config = dict(
    num_hidden_layers=11,
    hidden_size=192,
    intermediate_size=768,
    positions='rope',
    lr_mult_o=0.684,
    lr_head=0.0133,
    max_grad_norm=1.0,
    schedule='wsd',
    decay_fraction=0.58,
    final_lr_fraction=0.02,
    batch_tokens=131072,
    train_tokens=416400000,
    max_steps=3177,
)
Each number is 500 + 40 x the weight over its row's rms, rounded and kept within 0 to 999. Layers, rows and columns count from 0. Numbers have three digits each. The size before them is the row's rms in percent of the matrix's.

# layer 3 MLP down (transposed), 768x192, rms 0.133, rows 47-153, columns 64-127
107:504541456547517531551574444512503541526504496439505529510456474517499492485426467511447520459447476481541562513475507517469461525511460489495507482484596495495456479515463477488522502515590513
107:538437495420431421528517548458559507470498551468571500451546467465561533477507549448407512414554545436507523496465499556456496514550440454516497465465567488493478502490482533490565475460473444
097:507521489415528490507488600497435501461439566413468493503477497515461491444556497496488576476420470488576528514506487489484507526447463491476571477460477519406485481494482509411492510481481487
096:484552484505512552502667514555506520545493515494525479512540487550440462483484515520430521468413499493524577433439518482511509521501403493426510478507458558472503464467497563432517481469457444
094:523516527474598513515487493466530475459524482504444529511571506431522529427503531496522516494532487471408509541477524549534484536494450471507458421502515501521482567505494493504442514575457495
088:450543534502517489484520515495477478490546520518438549492568486510528475518528508570494471493409497491556458491534518548501540464517518516567508491486526466487391542464503526547523456519470497
103:533481509537441451519421514554479536514461438571550428528504439452508540559482469455559536441552439473535495515496553502450464440497442526558529489520455433450566504445539443541520512503462475
091:497446422551538504534517472529499514477483474531495621464527575449477523524452471458536520449449517517575540553493510515494579477512546567563446513471432488519430463519479567424478504546504480
090:505522490422472540521510520477505468497549518542489630501436474444516598515511476451495551481481482446507481464497561496422551553482499448461471453513498513488495504551493498497585548429518488
110:481515478494443490412516506513540513448501459485512534420506504500464529562461460479480526501444472488497439485525512496524482530554494472514519570605452478629481453421457468520510520481508492
093:483478494506524429513474465482421583462507457533500485456519481465487436447505453489502563502524464507471457526431551473590491575482502525468515401548370515580461474528402522471512529541494501
094:538533503599525515572488470420472441502508513469516527487489517531439478510543488509497556575546543453566526475509511404489542494561506463486499494479493499556514495485489465501520492496557406
090:455493438517514551437514482566518491406513481463501539452468505581490408553438502498571475466403520538510494568465551539512473437506482536468573442479550458483473485488483516514472506520447503
110:496551455483544500482461483479523495508520474504502496433502539485486449520473500533551558491480463537523558423412551515465563475574505527548530471502480528503551526412481496479448479563459510
090:463522496492507542502445517552518525533480528515480588435477452472463432452575513545461513454478525454511516544450510567569405565499474548456559514514516528489472454488456572472486517493461514
099:502543500514501457550510516426499521561505484544490464578492554434481539488498481475561552509524451503502447527496521498557554427475426481513537472550520493530497466483507402497441460512509430
104:540524503539477533412542483543541483534506531497447580565488501474485409496461454473444514516562507478450462477487566582538440550545420503534511530492547533536497499476520479521496568441471471
083:537523510458518472555528525549421398487533488456438427500428536480536481503460458477445492536474466433507492548488471568550533529545538507474482488541393519580508497516516492445494516528462504
112:524520433462540436463487522451481486454509440484479462549513524559482501577485506535551426415530494486495530503434475488432489425536539510544521487471547416604525464505565493481543564474451498
101:472499536481531514455497541447499502516485513502498447522576512530520518451550488594525438534526461484484471489487543475447570498421472500472491462507440455476575492442558511476484489547560534
108:449572446516531463503502537520494525408487537500533478533505546477508516531456494468468426526519508444594541533463442428517490473516540510472426534551524462461495536506539468468469555550514539
089:477465512493483505512522558516539528441436519537478451521548559412438452495497518445565518503457601601459527551471554452454565549505468470545479453562473492506573439480515449520489471506499460
108:473484537475544457489507419532518475500463483516522475528507454481509482462431569626482405478520471472550485466525515502550491506498489534517505507574550534490482482507485512534455469495488400
098:527544477549488458505523518509477491451503424572453526434534474550507528438522455529580554535530517582475545472544517505436552522474527478464598470441491506552496487529507547530444494523414504
106:495511472509538591573506507507475524598509444526473471486490492488516487518480472474519536504449486486589441532466455552437467535536469567458470522452447489572527538476471524542432528505448552
086:541564435500546550512442542483437492489514464504495535503477570467480619492415481465510537499549543524470518492452482460469468522488496569560500459485468515473529525535504561494563516562523511
098:497485510521474521518497447421480460528569518396451532450483506533489557503472508463501550461505504514543520560516461564489490446520537486451595539475436513552488479496512536503496532513480500
099:501548469487545481548510541448476529454508494573512518484570472467480543449513504474512501514576552569438547539494464544478572497525590469500468353459466510451462534479481472495527508485458443
098:522500480456514498441617544482488511504550497540502613477496521492485498488467491512473561551436469550503543512519548490494477463480525566531479503501479492474466428498468573406476510567532479
107:515477518510482515418439514539483507540531562493575495489525477493514559502485431542495550596490497466499468473593530548499574530509435539469537523541547486426499519456475522529515565483396512
082:483495539451525559524497527553451485536494466474537540512548546546504504469476508481519499485488477481419507519533516426525477472452448550469516403489514537446503534470500531504468533520450484
103:487522546572544454554553506538488466539558481427499449498604490517516511463502532549530490483542514530554522578480510466519457475512472559491533530462480512466451484545465512501530467479522457
101:509490541640485551547439520503445534529485490482510650449508428537488462450475442427486536510543482522458508512531472476516508512504529539496500490396522485504479470432499514505554569564429480
100:501502448493479469491507492532518532501528482486489517549452493494511510525517579446467561511435467505491506518529556463459499488513445550474530510510493483550499483443524523498469479498528418
082:473522448426523473565515529451550476446483567490487504492521589470530546444476451495511527513565414486522499456511510462470465476588487586508486486524554488486438565510529529481525446569487496
091:571451493507522468552459556502495453430524470446529505487455473469459502552426508496532527565516501497471462425456525511519491415504451490552515550507531475416535469479508449505517537547523474
108:507504524486439446542534514424529480429500408476441472525532471536463553457522560432540519443519459491504566551519499550515474517499557493487440474453454408555415569475384564510466497511557506
097:509450477545557497520588535515480535494474487488510579466468437570544494536570474539578608537505449446455483486581460586504541510537459497475489491502459543517511510448578483465519515429456485
103:512506445487499449494515522486477501493534520521473461521470458568512512562578502490515530545565487525474432535565431571460461585513457467468500511455467494536514518524496539539519566534475505
094:466538487467516462520502485473449491416480481523499558497514465535523486486485440449475534447484440501460472547471498465545474558522548529543501458541473451566588482501498512465487529513580546
103:514539479508521531580452562519476501474499464515591597447518434548457521510496522505448469490470523549534513491481549485576537494468466449560496499404506508529459461523458514508478491491552520
097:490558492539546535439537522547523548394539490501484526425560491543499541519430452447542470503550543552553531474495522527475507518553518476535536534540460540530471537458472460503564588548503550
101:542457494488472540516550486548504462516564476490493554507453444509499492477532530465539477478551517594518505517475478457555556494507500486487457510479472570523444519491445475505489488463535484
089:452566595518540449444497462492494551505469544454473596486501492501538420507444542545464452523470537519595522477444487477507515484467502513512452552527439442516479459459507492520485465570494562
097:494509531551589484512552495548490481514525507450507538459480468490455511462565536455500480504463504466464523525471450536474528465436521528524550507520555435514467493466452526475504553525577435
099:499561513449525533583479526530485437548524497525403566459449518480480514464498515432539468480542513525531463562470522477519478502533499541533527476513453531555555533538429491501507480453511476
103:564540495538498560479504476508518485576501485481495536505408497431557436557506532437523486496495448487516482518455462489456491538493509536499504483504568462481486485496535548457483568496522531
091:558538497511494527522512593497559468480517464555483547468451522473503438505498580464529543465514432521486510518497553510490520439570443456491516531467501521517481527499479524549538478481450493
115:520556482528561491453551562563447482493492492513496504530507477494546465551582482577514491491458492511542456544497459511469430452521446483492436469429431466528532514508546565479471492515536473
098:526501447523509485478522454499505506473504482512593516456570477526431528573535482445499444542489458516490521467464553566444459494508468561518474486487460477536457488502490500500469597495469476
101:535549464514451543567470454496630545470458545516478478518560520591538555525529497530409508495454503475502565468488509479562526459520460429508458505498515472478492434332591471522481487529530535
093:560482542528495433454505515539443514493484547556511427416488502480526505476506527500473491556509523474530496562478532444522529502485486485487563446500593514467431483419492501501570551499485511
098:452562467541535429477555519446451552472505514485449559505509497446467443467463418509508511557594512552556481552492497455503545488516420571510474465506488508520512461548419464472564527545565470
109:555526562534516518496518541508447574507477486495537486514495519479537510441458438491497568545550504501470490558511475503433527438514471475537575470470514494496477519459458549524502484550490598
096:560557501523504556586453508531541489473511497498483413487491548510505467513458451493524537612464525436546448534412473570520491468489421504427541514504493489568457559544482463547400418581498507
094:467507467488441449564574502490503463491603513512429526506536537518501490544561492503523507513565428520480525483507556590539530494517534436481530526529421513537462524482489469502451478479495493
095:506550480542498467490497446456510514521485470517481525520562504489503501515538456526494507535478520564513523485462508469513497507544505444584488502535516468497392436553492487547479488477498534
104:548517487541494533491522518534488426493481498488528522423507515459478522546502549576501445452541422499494505505430528526565515481470440435472474449525424433510446551541510485523506491490521541
098:458532503479479526480534440539464452534474430419493471588496498562421518568390462472515511485507494443479454542480479536545520529506506507548501481546513447440503464466476473480416520602513494
090:482485466518523497587528531537574462488509520463476583513483513482525520450568486504526512503520553515423506505462507500485540359464478415479558502534486485560465516484540418474497558543486498
101:494455489530526520512491506520457433488461523532459564453511529506470540452466459482519554559537458511502494533455538494505470533545500516527430520488481555451548548517522527524463480588492430
096:554449583553545508528490531486484530504494500454459455535507502412503541504584475511508553523504511440548555509555480573470438497486485439436454512438475574561405499540495494470554484456484434
091:511500545506522501449468571485472434557492518487441615562526453485424557463507438492482510470463529433479414519480526524506476541499493480532477457515439437509494505525458489531494534590501480
095:493509466482564524480462490471557505474530492445539431500507570382490557530448561436430575516547455487485525483504489563491559531497511469476447505501383528492551490500531483436463520519511498
087:478559477477551572459494440496513487493531470471458617460514498523442467492522542440524452528512528483488555533436548421595467495554500468534490518478508488531596514520480507451490471446525545
091:523537481555548528519512483542518585533475525501474507527458516501447497471543443548512561521519423465481468531450445493468535541513472497567509472561474497392517494502496547505500421528421508
098:461444513516447478531507583502553522526478539446515524583523504461452544411510517565458524533554462508476483501513473545516487481482548466555473543493491501569465481486506451455528491540481503
089:525526493508603482460467559506480449524480513464515518429542526552454532512503534506496449477502525479432472540463554497487479458510549513505562465447498462456464538447463437509504527484567418
114:493502524549494515468477499530505509525401543575514429515480509546549553541521471534485578587424489507525486555479553472497438457540481531547518476492508541550538473509492460510522421535486456
103:564542450455507539557490517516519539506506417455482463527470490513452568413524423529484491474531520585442511532459536525498471514499395516539465469584458524540471501497507470509492530552542533
102:553545460501500515480555466479562430618542527497474609527489502579488433464474490501470448534556503468569459462503488405532494479468443528553525535494498529540506522494494513475456502513557512
099:475457498535516500458462505543482476510474482517538487484523517460546446537522445403474521483493497536470536473502484461510549534543462531418498492508564539482514529493537566454472567524540499
114:513454560487515570487459509527572556468477506450473483570490500521487494496532464552474442471506505445505498486493422537499452551434457477451538533520471532473534439499413502542480426472547520
087:469444512461482569414479505509518553470518506515564504439551480563617457507489495426479505391464500501437442561559552541479512508499543509478474419532502482521536486494552521469483517451524496
096:588531519466477521508548531474477513447509516510515542481517533511517486451496446386397516461410546462518551529530540502512470428569467466552497449543576464529557463524518509561471460490486465
100:505510555523485520574515459495425538533511434485468603495463541517533431498453481550462548454489536517459600506511513516580420484475493495478446464551500477495444489448517528448528506472544475
098:431518550495553448556551538397499470453470510515456535487470461472529482478619443465521508434468488548477495485474616516508438487567499499534507465483464489534478425491493537487435513536543517
136:506457512470503527474527513459505506550516538535441599477519533505483471499509406505516496560505543496539480525423512569545533461504451461542508494561475500540476480458421510470492508502491482
105:504529479500484518479542509498536551482573403508513500494472414477500499474460568442498559501534481528520476446520572488497507570544547503457550440564494515453513503431532494474495429506512448
104:542517489528491568531529499540492385546445504513479591425471537392468497510469376438498508481453507497498567563454496481568460477507456537478567460463457440434424439498498523515530505548523539
089:430571527584494469567507517496435464529546543506441552433545467441508503466496414465535522519479545563477550485469426506533512504444461536479471493402490472571519459556459527572496467490515553
123:477526533524518463499471461541510500490432478505521610442500534491480448430467518447520424475557546522522448535529451450542528561457477463569516504446482500480467498502569445529467526547523549
093:482534501463536488513536454444471530439552540479490482486467472536490512508439524467442521539516498421435498580459531490511458488486491470530510457474493527471482510541518477510440495544593561
098:484527471510543494485505540474473493454463462483506590508502521436469498475540535527524492479560522571460532522495491493476514486493454461528517474456487452427452499530403511484601496483479528
100:538488441528512577519454547527500429477586496508546528414516477547520482566464441465511539531515542487467538480452470487521528521513561495450530518507465437533508472546538571512552614519488451
109:463508466611541549500410564528442392452465505509476390533530589548543487489456463448514472439566492494454445518506517520551526493441482470489501506472497504461461519455489457491497498475479457
100:510563461523507459506551472463450584431483552530512511590499529449458548493534478498501539451456485561534494500538546509499458431450408465571560461483477470474435469521477493484544434460533506
093:499493536554483506507474544517549466450460568536493542538556535534446439480468454507537437535572536455517474525578534491535525508487427451458467479517453529500485504528457522494509478494503454
088:508528505479544490509505544510482481520609512455511530492442521481532491483566489447463539478501517505449525560470471418531503441485438503504480545471491524536467549532540557463468488462555494
090:448442497474532558491385510535539513528463542455513515520511447546481526458489490513537534516465436503527479482529513518465496534560503623534515466419490509537453473458461509524472462509518516
102:547516494456495514439575544474483541508502419414484548510502463407504562546474509490502474483593529457545477538519492482491530511535520471516544496518462431533496511501461463531552485509512466
091:524580505494536522560453459496494553485509465485494523463493514481489504470445515427530543526514537475529507452436520550487468481555462555466521499434502457507480500577498481526616465485453457
108:523554526539490425484541585455509533438529575452483529434459536550491493498454551488453427479522504484576545439533488532607475505497470488512495595518495522576547504493486495488497502478551447
102:509455488494584450557493544518470466475510523464536515539601468462486498507540597541553537546529484536508538507492550504507492488521491497525567441500534513448547481451528648471474511512530392
112:526518530436469436593589510443483516508537581481533455542436520494507440505495470526490496538504477559478482513466495485545448562511518527509454499494508508493598457413538517461469504495556511
129:554500535454510520457481488460495520470459511510434543478458521454502492495536453483482491585514472580534483483470494533456532503555420487523490527468515457533410450463496453514491502502533491
127:506480503583494533453500536538500523504449529514450500465507480485504480536479478503509475504513463516507522526518548489546494498479464466533453414453507470501609491542546534410525532584480551
095:463586418497469510513497559470539540525541457504475607462486481518483575520493525436504568497527559542485443472476482497516480552497509483518545421462484529492450525470468554473449586531508530
089:466483480538507536571553472567505495525576587556490556518453448506460516450426486485487558450494520446465477478461483518506491515540471521518503570518508520530415461494535485499580432593493500
103:493542562506523522518487512534481482510557485514476520506537500442543545495461552518474515534522523478524538441446545561557489499475526503490543516565475504579478542444409490462481455473536494
099:503547502475531425474454574480457387474499519398529496500516514474497452452507480466459515462570510505491530426438435482530488455455504535500500494495516492601518512479483521534514559527469530
091:571476539502511461512518497555439472474482449505451565488513542503526484497454451417498429443564533484526470539497575525498479500578459564540484449473525459498542412462443511447449464506515433
102:539503502513538521570515512490438496492484503509453449507545461603467480539469547528485488564532509418459528472540517496493380535460471551503513462548448511494526519468522533479466459535508439
098:481594475488537478537550497532450416523536595459536503508531500395443521517555467497458569468547480522472545493472495487522495524550496530547533489497494481528511490530488442514445438519504454
089:581548498497511455483515497489457530501497474427457527513552526471528570456507509544495578450525514545462524497425494504508489508505435517486465509568552535494576539470427608526442448504449437
095:480482552444508471497492465475413551501506538383577526579490493432502472429508507570441510494539455548519556429498483521536499504461486519513530428434453498524443453481509508474516557482505430
093:503522530544460529545465526517496535526515592522445565535436526485474539525468508434495495476504519528510540404441511499545529471490463490514481520490503524542469509423478470414491540485509457
# layer 3 MLP up, 768x192, rms 0.279, rows 48-154, columns 64-127
104:440493531496520544442562381489513504533515472594530489507480502500448501551507526454500448476448566557507487506468485452579443547463481486545451554486530507464515425493513494524515539490508464
100:477534502562525498528490499476542492530508540513557447440491574454464510465502510508438555489480504458557510502528515548497449495514513514398436523577468543529442492484514456497508466468472437
100:525473483518522485508475485460543499523474512506513518477456551494597497567446512534455511528561499553520505426475495480531496536498491461520485515476523529521526440471478413490527500474440459
096:513566533489478479572467489499563495486525470488563480451489458508456474549499491478453456437458485488571491463521502526490511512489498558541471475483484563445483501476462524532544488480451450
094:507438511456459440469571508487491490513541583472511410515538516429488463500504483482551489459557584483566516520495500393482500554543501465522509520451503523460540482487573495502497483460469451
104:471528514478403516513549519460493515515441539451470507456474500514511534542518501482420509467564544512449549454542513561504548486456485478542534451506508464573534485608556473476533482531519496
094:482503491506459406527566457491443503499438499478530519513472534508436494528442464538562532469426438518455497450448410429451496435515458467499480488506451466424447500558530498535425483519571521
095:464485552475501547480449526532485520549508583499449501495470455527510423411469501469539500494459462451521555470493412435510468472520446478531541472477500534456478561468538487476526478453507501
098:490512525487526421504424543502506544538492467434482504492563449527482512522484537495488523482511498461504517475535495548490599518471515497528525442532553466491526532520577600447497525487476509
097:493521492512550474520523471495492462538542552479484550597486549500471531441519451556500489518550494455494504551549514483473527456587449523542497555562547419426502445478529473486502414460489447
097:507414490461446560434468546550408544469442446525507458465516492494502453503443519527488566524498526491509437485485521477474535421561488475520459487537492482528540405465617539532464457501502523
092:560439503505500541498472449519552488492480528490561430560501510441480545423524532465526521459530478484533502461467468462442485424480414449548539530557497470472489457525416448500494569481573577
102:530492451490500502517470507487508477420507524553507522460442444475497502493489468529506440453577536537522493483436494584501486466526494484502428467533493488501520554490542467490502541497442515
097:545497480436534502536525450538510521529519480547504415469491420505552452508452514521522557462444492469489560541543471492456486445489477483562503501476492450507537433439501488412491552520501520
103:511540474478534495493514472500512548565490489477523493492526486495477536522497532504443527556524435521456538459456429499481528489503482533499435508425464456444457441501509527533444570541493447
100:461527450485449499541502487516531507522427422443485414541494508508519478550477484470519466531478457469511515433444509506506461574483523496523521471519576548518480547454466425563464511513480515
087:518446490581510497434521504490489542547476483552560507510440486567477492431497513510505478550499375482475453461535517474463409488525485513542543544445539588509488451575519511498475576441440461
107:536539509428552475524430517533467498468486512503530523481569562499521487509395450522488497475440560486532411477447446510505543397510504511487486436527487541521509484493494490515471503461536491
103:489497473442417483517514459473562453520480496534497529473596454473571487527464516558506478509395480466555477511390458487541477469521466477506549540520448492419465455504452494501447485505485548
101:479591463512410577452495514478515537466505487409562523521477513558448583579510581505506494514486424463476456483561558500544568419461495521542512539501480522535478441562488553433468461461588488
092:510496524433503471529504602567468484473458483462441446449457546417507527510442522470552495442580463528545468479534539510545478527538445483457532400503487440481478502494565463508478562499471420
102:519542478501424470526513471436521534430474495497427477482565442594492521483521560522431499488497514483500513463532494496539491509484522489591484487531516480449533524485531478445435517521525498
096:420491596535480549474491577514490558417468515517522488581508547562458455470480415477453437471564530505373458434514501514490585477504486522527415550512486490507448485502516487471509525520487467
103:455539437499457478433532514503525511515511508492471471520501501487512491480509519475555446513463547465455474482553559467545465525409439560487529516530560430497495477443495476474511555463539512
095:467508483495503477461519518487438507479478424509521507506494494452470490478546490556486454484528546446464503540477474534510536423456569501470505487531538568506512458556489465545492551553528494
096:586449447486548534424439475429533560543481467562536496529468522572518493459438519451531399467524500571507558458483524601484460527540495510557553498465550506447469541543485452460496452535534489
100:429414516477455478544423461541474537502492526459557479516553484525575551436513501448529539407476522455462456463457486520538462451537510539415467392535478514495520534514446573493543467505452484
109:483542480466521460511537471493569558494506554470496499536495560477483501549415495386549528464480515559502582506456475488483442524573465500497516530490555496505478429552548422582475516499523466
101:519470521493527462519459474472499535508517567510530473502511517495475461507511514469480522541503512452505504473553444557462511510515557328575515550537464447528527473500519513477509508471509478
088:522504506520484551467545472489528487483483491484536479468590551489477569513481565592537475458529494461471494534465514584464549494465484423477500554529526397457515518562431460499508479523435506
098:506529454457558473517449472491493480473439403477566532489531470509495510525491588498488456467493558523532514489469532556496469534500488498490469519504580589489489540507449504459447545512488492
094:472515434365473459512538505473586468496490513530454425559480500455445567515528537472463438518480552567518481499403484485532490449490534428508444503591501472576482467521456545482503497432559526
102:516547500441479551553456546596465549516497504485521468562514483498530477493410536505480502470490466526520487554554539514477436536468508571498570458557455497477457502491473557531552475472447472
095:470524521506560464475503525467428454479523478509529530397528458454542482545509488506483477513447526546581593446487420458570491623453508466547481515524519567503427505499544477525502510473442481
099:519454470481464484475451499426510509511537464544535512486481497536533514510442510441529473509456535473494457539462466449543485496525497475425475520535480491514501538514477510441471483414460466
100:542448473479509504510541441503469474514556493478574507479495497496466486545443469529452486530504512441509530554500479516561464588467477508490494498475556486571496491485485494480516506516572485
094:438495455509459503513519506463501513388463438458505515504575482454535511437560483471562435557521493560530504490481433541493541464492512408490509514544520561572489493462514489565442465485542522
100:518513458497501529501455531463513468501495515471542533532481520541509532462427485471481463457446544507556553474417540529402463559502595504443487488534459556519490549470570543523478508463454516
092:528498526405428524479547536517563485563495512501481473520461501487492493494452519558522486555494474462563485478436538520508559479468444471527578602477459500517482461564528534463526477438515571
101:466486523536551384548464568528514555553525489523485489465483493532476560539535415516487412499537583519480532485443534477503463486498515500575517506468456500420508482560450564416481469464511495
098:503597466472538510478510482570523543534513464521558508535550518498506534451517456571612527481463602430494484537438471457501377465490472530481534489497576546474509589493482490516452453533501563
101:501490523492437544452382512457530544563517481447478439463530517465480460519434451495478536485460454448559468511545459469493479546545474467509479497528540472517475613525492477485494490440521504
094:482562501480454407486493515541497501515529523487500507532486503480519487524495564506446547473446555494521543482453464478519435496476534486445384529432524539449479520484530476504457463432549480
099:512454495490457460413443544415458514540493458571483497533473553496496453517549403555571433456481537544525498521480521446487473525591492526559511513422439506536511484526578508418523506532494520
098:488481504482546465442473496488511573506414464465395456489476483448468473502488521440527569525429502486575470511522439472550453507488525510500503528554577496516413396550529524490524527524507543
100:472485526514506530537572538447559559593468550530483532506504478529417465496541503486557517555550543510605451456532518522526523520530495499464484529520457534483493506490498496467510543498475515
093:488452525500427555465490480550537443512561489480470477554480456563502465448492509526532610461456532602478492460478534515525565567503519484533478520499508531438505543527458458570483541441521463
108:456491437509489500486459525496482529452450513543418512475422450526584541495464469526510476553447523445510492489557471570466495516547580437537427504552485534540564505489479541508492523588480482
097:448524498456492523494576435501490516484570544520527517405579486483547554490540587445492537451576487449468484455528527510467575532551509486495465493515460486563496499471499462547484504476434553
101:452566482511522490511411493425582469499530454473507549556491497485551545511543478535530451575511403495481586470553542513595459537522482536509493481545551512482460533590426544501537404445525500
096:427530458522470555580485482492548554528486477548505551510430474488501485536504486515559513515528496485546491430519564406509524498508451466569519567531464484462435440447499484568483444485515478
102:490486514505464495511523466510494460506444499499523528475484608521462499522487524532448501439521467537519473480459461535538454506454469490549461468478488534464553480565453452523442531523422486
103:530554557493500561481570470497501504506529457497449494502442493498495433500454470508487388578499541499459536412503511519415445516536597542463483536442436468477505433546451442509476516514501462
107:512466542507503524489437540454465516592461465456545449473552557531456540478498485545499460514450448478517511549515440524500512535496487530546517464482492557539488495417484486566540465551485528
097:508546479493509486481487475470542581488513507512460431478471518511463438470530476467501494442483579516502501476512496467512498509474472506533474502490495455497445457577425456529482457524419549
102:516497502544497496462441449477478552501421531524439476491544492507516505463528465602536498457424479458507505445467503494475492540434498499453514465589566478535491569504535512469538502506487588
109:446466512440551494485523467497522464458484514475496429428549530474461551542476499456496468509466526505480525519489519443535510513481433482451558497467490450496509442559531525586509491430508461
099:432494495558510493463459466516509541469484544485497464541436525521468508519414457466565544465510495482508478440485552519467470546498451533481479437530536486469473493503479583433530528539445433
093:522396572485494486468483461510535553511411462527554493526514484465538429526514508471492470570471458573530486484426409457554523502521499530544450472496490486486497429479489544535511472530521567
097:451438554496537456480581503484453533539462465497490441485497516491547444413493482599536491519477475516472448483556535528509533494464533543511509437510554521533498436502479503445512545385470494
101:462439535539503497483578478444521516442424563538458505473496530482476470483532548570484605558486466439504509511552489511495532580461497469457473556473451530524494461453537516438509437396473556
092:516604464527540463419406500609565541516494524465533455527496491470493473511477495585522516545455454542552499519542483508484533394424530551503533523443464556494527455454581540433530475473421456
097:512449512511527511429513539497502615495463535485518437492437568512522483433475519450477531500474479537521525535512479435538561573460500466532463495478517526486500509449485594499471604502510450
092:561508492511486491503555552544493451477496492492506541492456499511583496519458459523483527539499435536552536532456527489386481491559503550505533563503555503467419488469549542464602552507470489
096:399524520489494485491504528544486472468478419492526492471482508490505524516429567590492516460510542525575483533407496468481480532544502472485564530564489511493521502458539471488498487424426510
094:432473454485485462542442569498481521491521541461489488526561493516447496490471461577512515462517558477491507462494507465486453558493550454521416464563521496527539565474534514494580522501484497
094:516500460523435492516572509462549547444523545514499522517530512493537474530420536460506488474486393496498469444461503524519508461514548507545559435423487523587496534489433488474534560511442552
110:502499509530487525463502452467491471420479538540463493531500410472474568465505511454485462573545469547543468530486557436523599529422492493416536532489485503449515490456553484440512463459465466
101:577516507513519559551504479496507540463476518566512452435443487490467528513433510481546486568567433515566538448533449542490507497576492441515416526526486509526513453485511534500455524496549531
100:460510528510499470423478543494447467562420449514449503392495515462557556499482531459531435537473515497479448477462420544546496532464523497484504550554592520485519494539538482508468467507506459
092:509474542520533499468432512455473502490589471546414458519533578481575459475509494448449579483483505461484435516485449541537535521544552486531513541520443473503572545495614477578427468489505440
103:528502582515483511482532511513467516553564494518414451473486465398468506456503556485455550421508477533505505501522462532510488496531450466482411545590509490431531553440546466460517497469507560
090:537496480411450462507408493428508531462513480438538467564433473510480519503551472492532430511445550533473572557514407483491471459454514478466582560480497589510522541475424461465471508491607524
095:506523567491489434483568461517540529468469468493535449532513487488465461470496536466503513507542445560519498524533497425500518529487502545545475466500477494472470476519516473470528482437460458
106:533461485561484524503477484501530546513553601462491530500480532481472482528499471547472494490441498546519480419546466488463505576515466477571542433430520471473424463562469510389512509506531535
098:479460594448463490404390544512547544523486525511506529507552526442483512562498527535518544470436551525410503499482499569526487490474482536519474479433552441485545420496536452539516533465561511
182:455397501418468576434482491473497491517519501566449467479500560530534507520503422442490468539468507535555505528465487551482487498502423508503503534541492466553511452426536475484499539507507524
101:435484460507472512449417459495512486502541456515511559517492504481482539481519586580511473491471527477589550526456575515530409481538463439543493442501447449427557517464538455488500499473504552
108:444377452488541468524504481548529497467514504531447503491536556478498492559503481513475486467522461540504546495491523494513418498512474433515524482557533480438450508507447493480468479498568505
094:412510453594480472447514514503493490523473540535544468451493493529503474472543519476417514492434392557481508427484487546495541489471500520473547494470494433475472457508471486519491553467500503
110:493475561504429492452509484506492538535557579559511528457537513507489511509504510474478481480550523503476456586473409500436482487536520408509477566445479436539519470479486513483532508418468446
100:497516429499514526511526480477506537619495473522508522506594455509464470484520453504495571560531482443510526552469504537416521522398526531453481501488525512417569483557550505544485504510475471
098:605473481548451454489429430540454513472478457481507517540488467560456568515392546575525473505548494574521542472541453552519494440580537432458473447479462490443524493538540517500496476512511510
095:487490508524554480483573519482555475473482528513434446533501516392521565560484598533483482496488489481528462529516518473442500435491389466533533513499505516524532455495472451472503450504641472
105:538474490511520473498429474530495452474436492506486538528559541449552539500482561462469460481473607505519493459540494463501461485509498496503476443483531450541415491568492435481428545470499470
103:431403528518479573459477491460534509466465540510490557539392499447455554485482560554519484499465464537564522533477511477508465511500484435513469455517516461481546540528474430512490584433448493
099:566429466447466447462545546482493499534515494439544495499538532533559514501490452513460496503474504432503469566526482438509499499426425575562506531435493502580528469516483528513538585442529547
096:512526533461552506510484471540537497421513473451550476550527466487520462472437487468453496456451444528529484479449501573571555510479520498504493505528441495471584488437519469463545474510526436
089:465541520572507464547535442435458472515589462496433488510534555491519483540545513450554487512495490374458495521566494529533520495484526390449501558479457492551475460524552468507483520444471443
101:488501494498455469503494502509464531499562512488475471525503530469463438589483546563485499440518455494571523435542467470526501476507507479559479576504582532502490508420554555525522502478485512
097:512469497522527496493521529534562457499555494417550520469561477505513533589573514478430483512454510490566550504515502496526541502448523496487495571614524516466504491480510569468503478490544434
102:523531529497475499526461533545503440524530527473556528495392560508519597519485452544526499468494566538464483515545486565412500539531510506504541503460493505544531531493480466536559548552484482
098:504526534510510481557460464524600395505468484546534514487500479480487434564516512533541455486474563488427448469451494485578499492524475491474559540484446556484566495466491548498567485484454517
107:503505555489445446475490543520557529421505498496469453549485530523474501513537452444413450527532528521518451403456507453481433520514529504555460502546500536481475484553417550501475491596526492
128:523434484445491481479479540457530493468524528508398524485454572499473497471479457483503427537548519485550495479469533549522478485544456519524468558494458458510581436483562499446530561542517527
119:535455506417512451461501460517478534478477528492524380487504480438516491421496470461469505556503504482465537471540512561565479490512503500518541493500526541538576535516483487442579486453491523
094:440496478500500583497503475563563481558495522428535494528494529450472522456539481488408456484526538538528587461467517529525522555458520557484467509514513408470456525492457463524471492390545500
094:494477513530474588544439482501518591451528560564467487495438536454412476506519479440534533414406516485471483506473428433445541502502520454526420451532482548462439479469475510498528527477479468
100:424511479500490521594463457477498559573531572539509557496523400507479512557507493499509504447526447535486572503526420557463518436466511504557462497428491434493550521498444513435522640508478487
100:477502534437512531504443478418549489532518478564556496527494454491519537455486453541502525454558524439483590535495467466460438501493506513475445465548545523530522525487498520578475465478487522
093:490519466451495517474488543555502437551483492550564546487451549489507513540551481478495514462527462496506471517539503529438373495611493632504482481482529577508564553469497546477471468501496537
099:470502533518530514487509423420497513504541508454510470473510464580462479470456507580536511546499482478556595484511494515532489546420529530480436500536512487545508538451473461523518504525555562
098:448480527516519537468525461434463515407475523517527410442537504543469476492494449522535537459493520453465564511484496519533500428520518473486486518452560559428539477560506477552455492449479472
100:497530516454497577502483464540531482539525501529503453470472543461469567465481541469365528582512485461566496514515471510484515515532479479559513580501444406561485486509520457518492473478443507
093:520478497469500533489433521511574438488485408562420519413496530545495558439528512432473420520482538391456524564492573472485486455546542489485529550488469524497541470537504439577465481512454516
095:494478461494504552497475507487514486527484514549512544579565486509500499507472464552465502436463460467434509629543537470468443505515585565564418540506497498512506546509509552504474495443508493
113:488465583413475544472514549556539543450505480528424483487475483494495496489513538544514465486507482537484581502544485495519551537437486512523467469524520533465529563539506475529562442507526444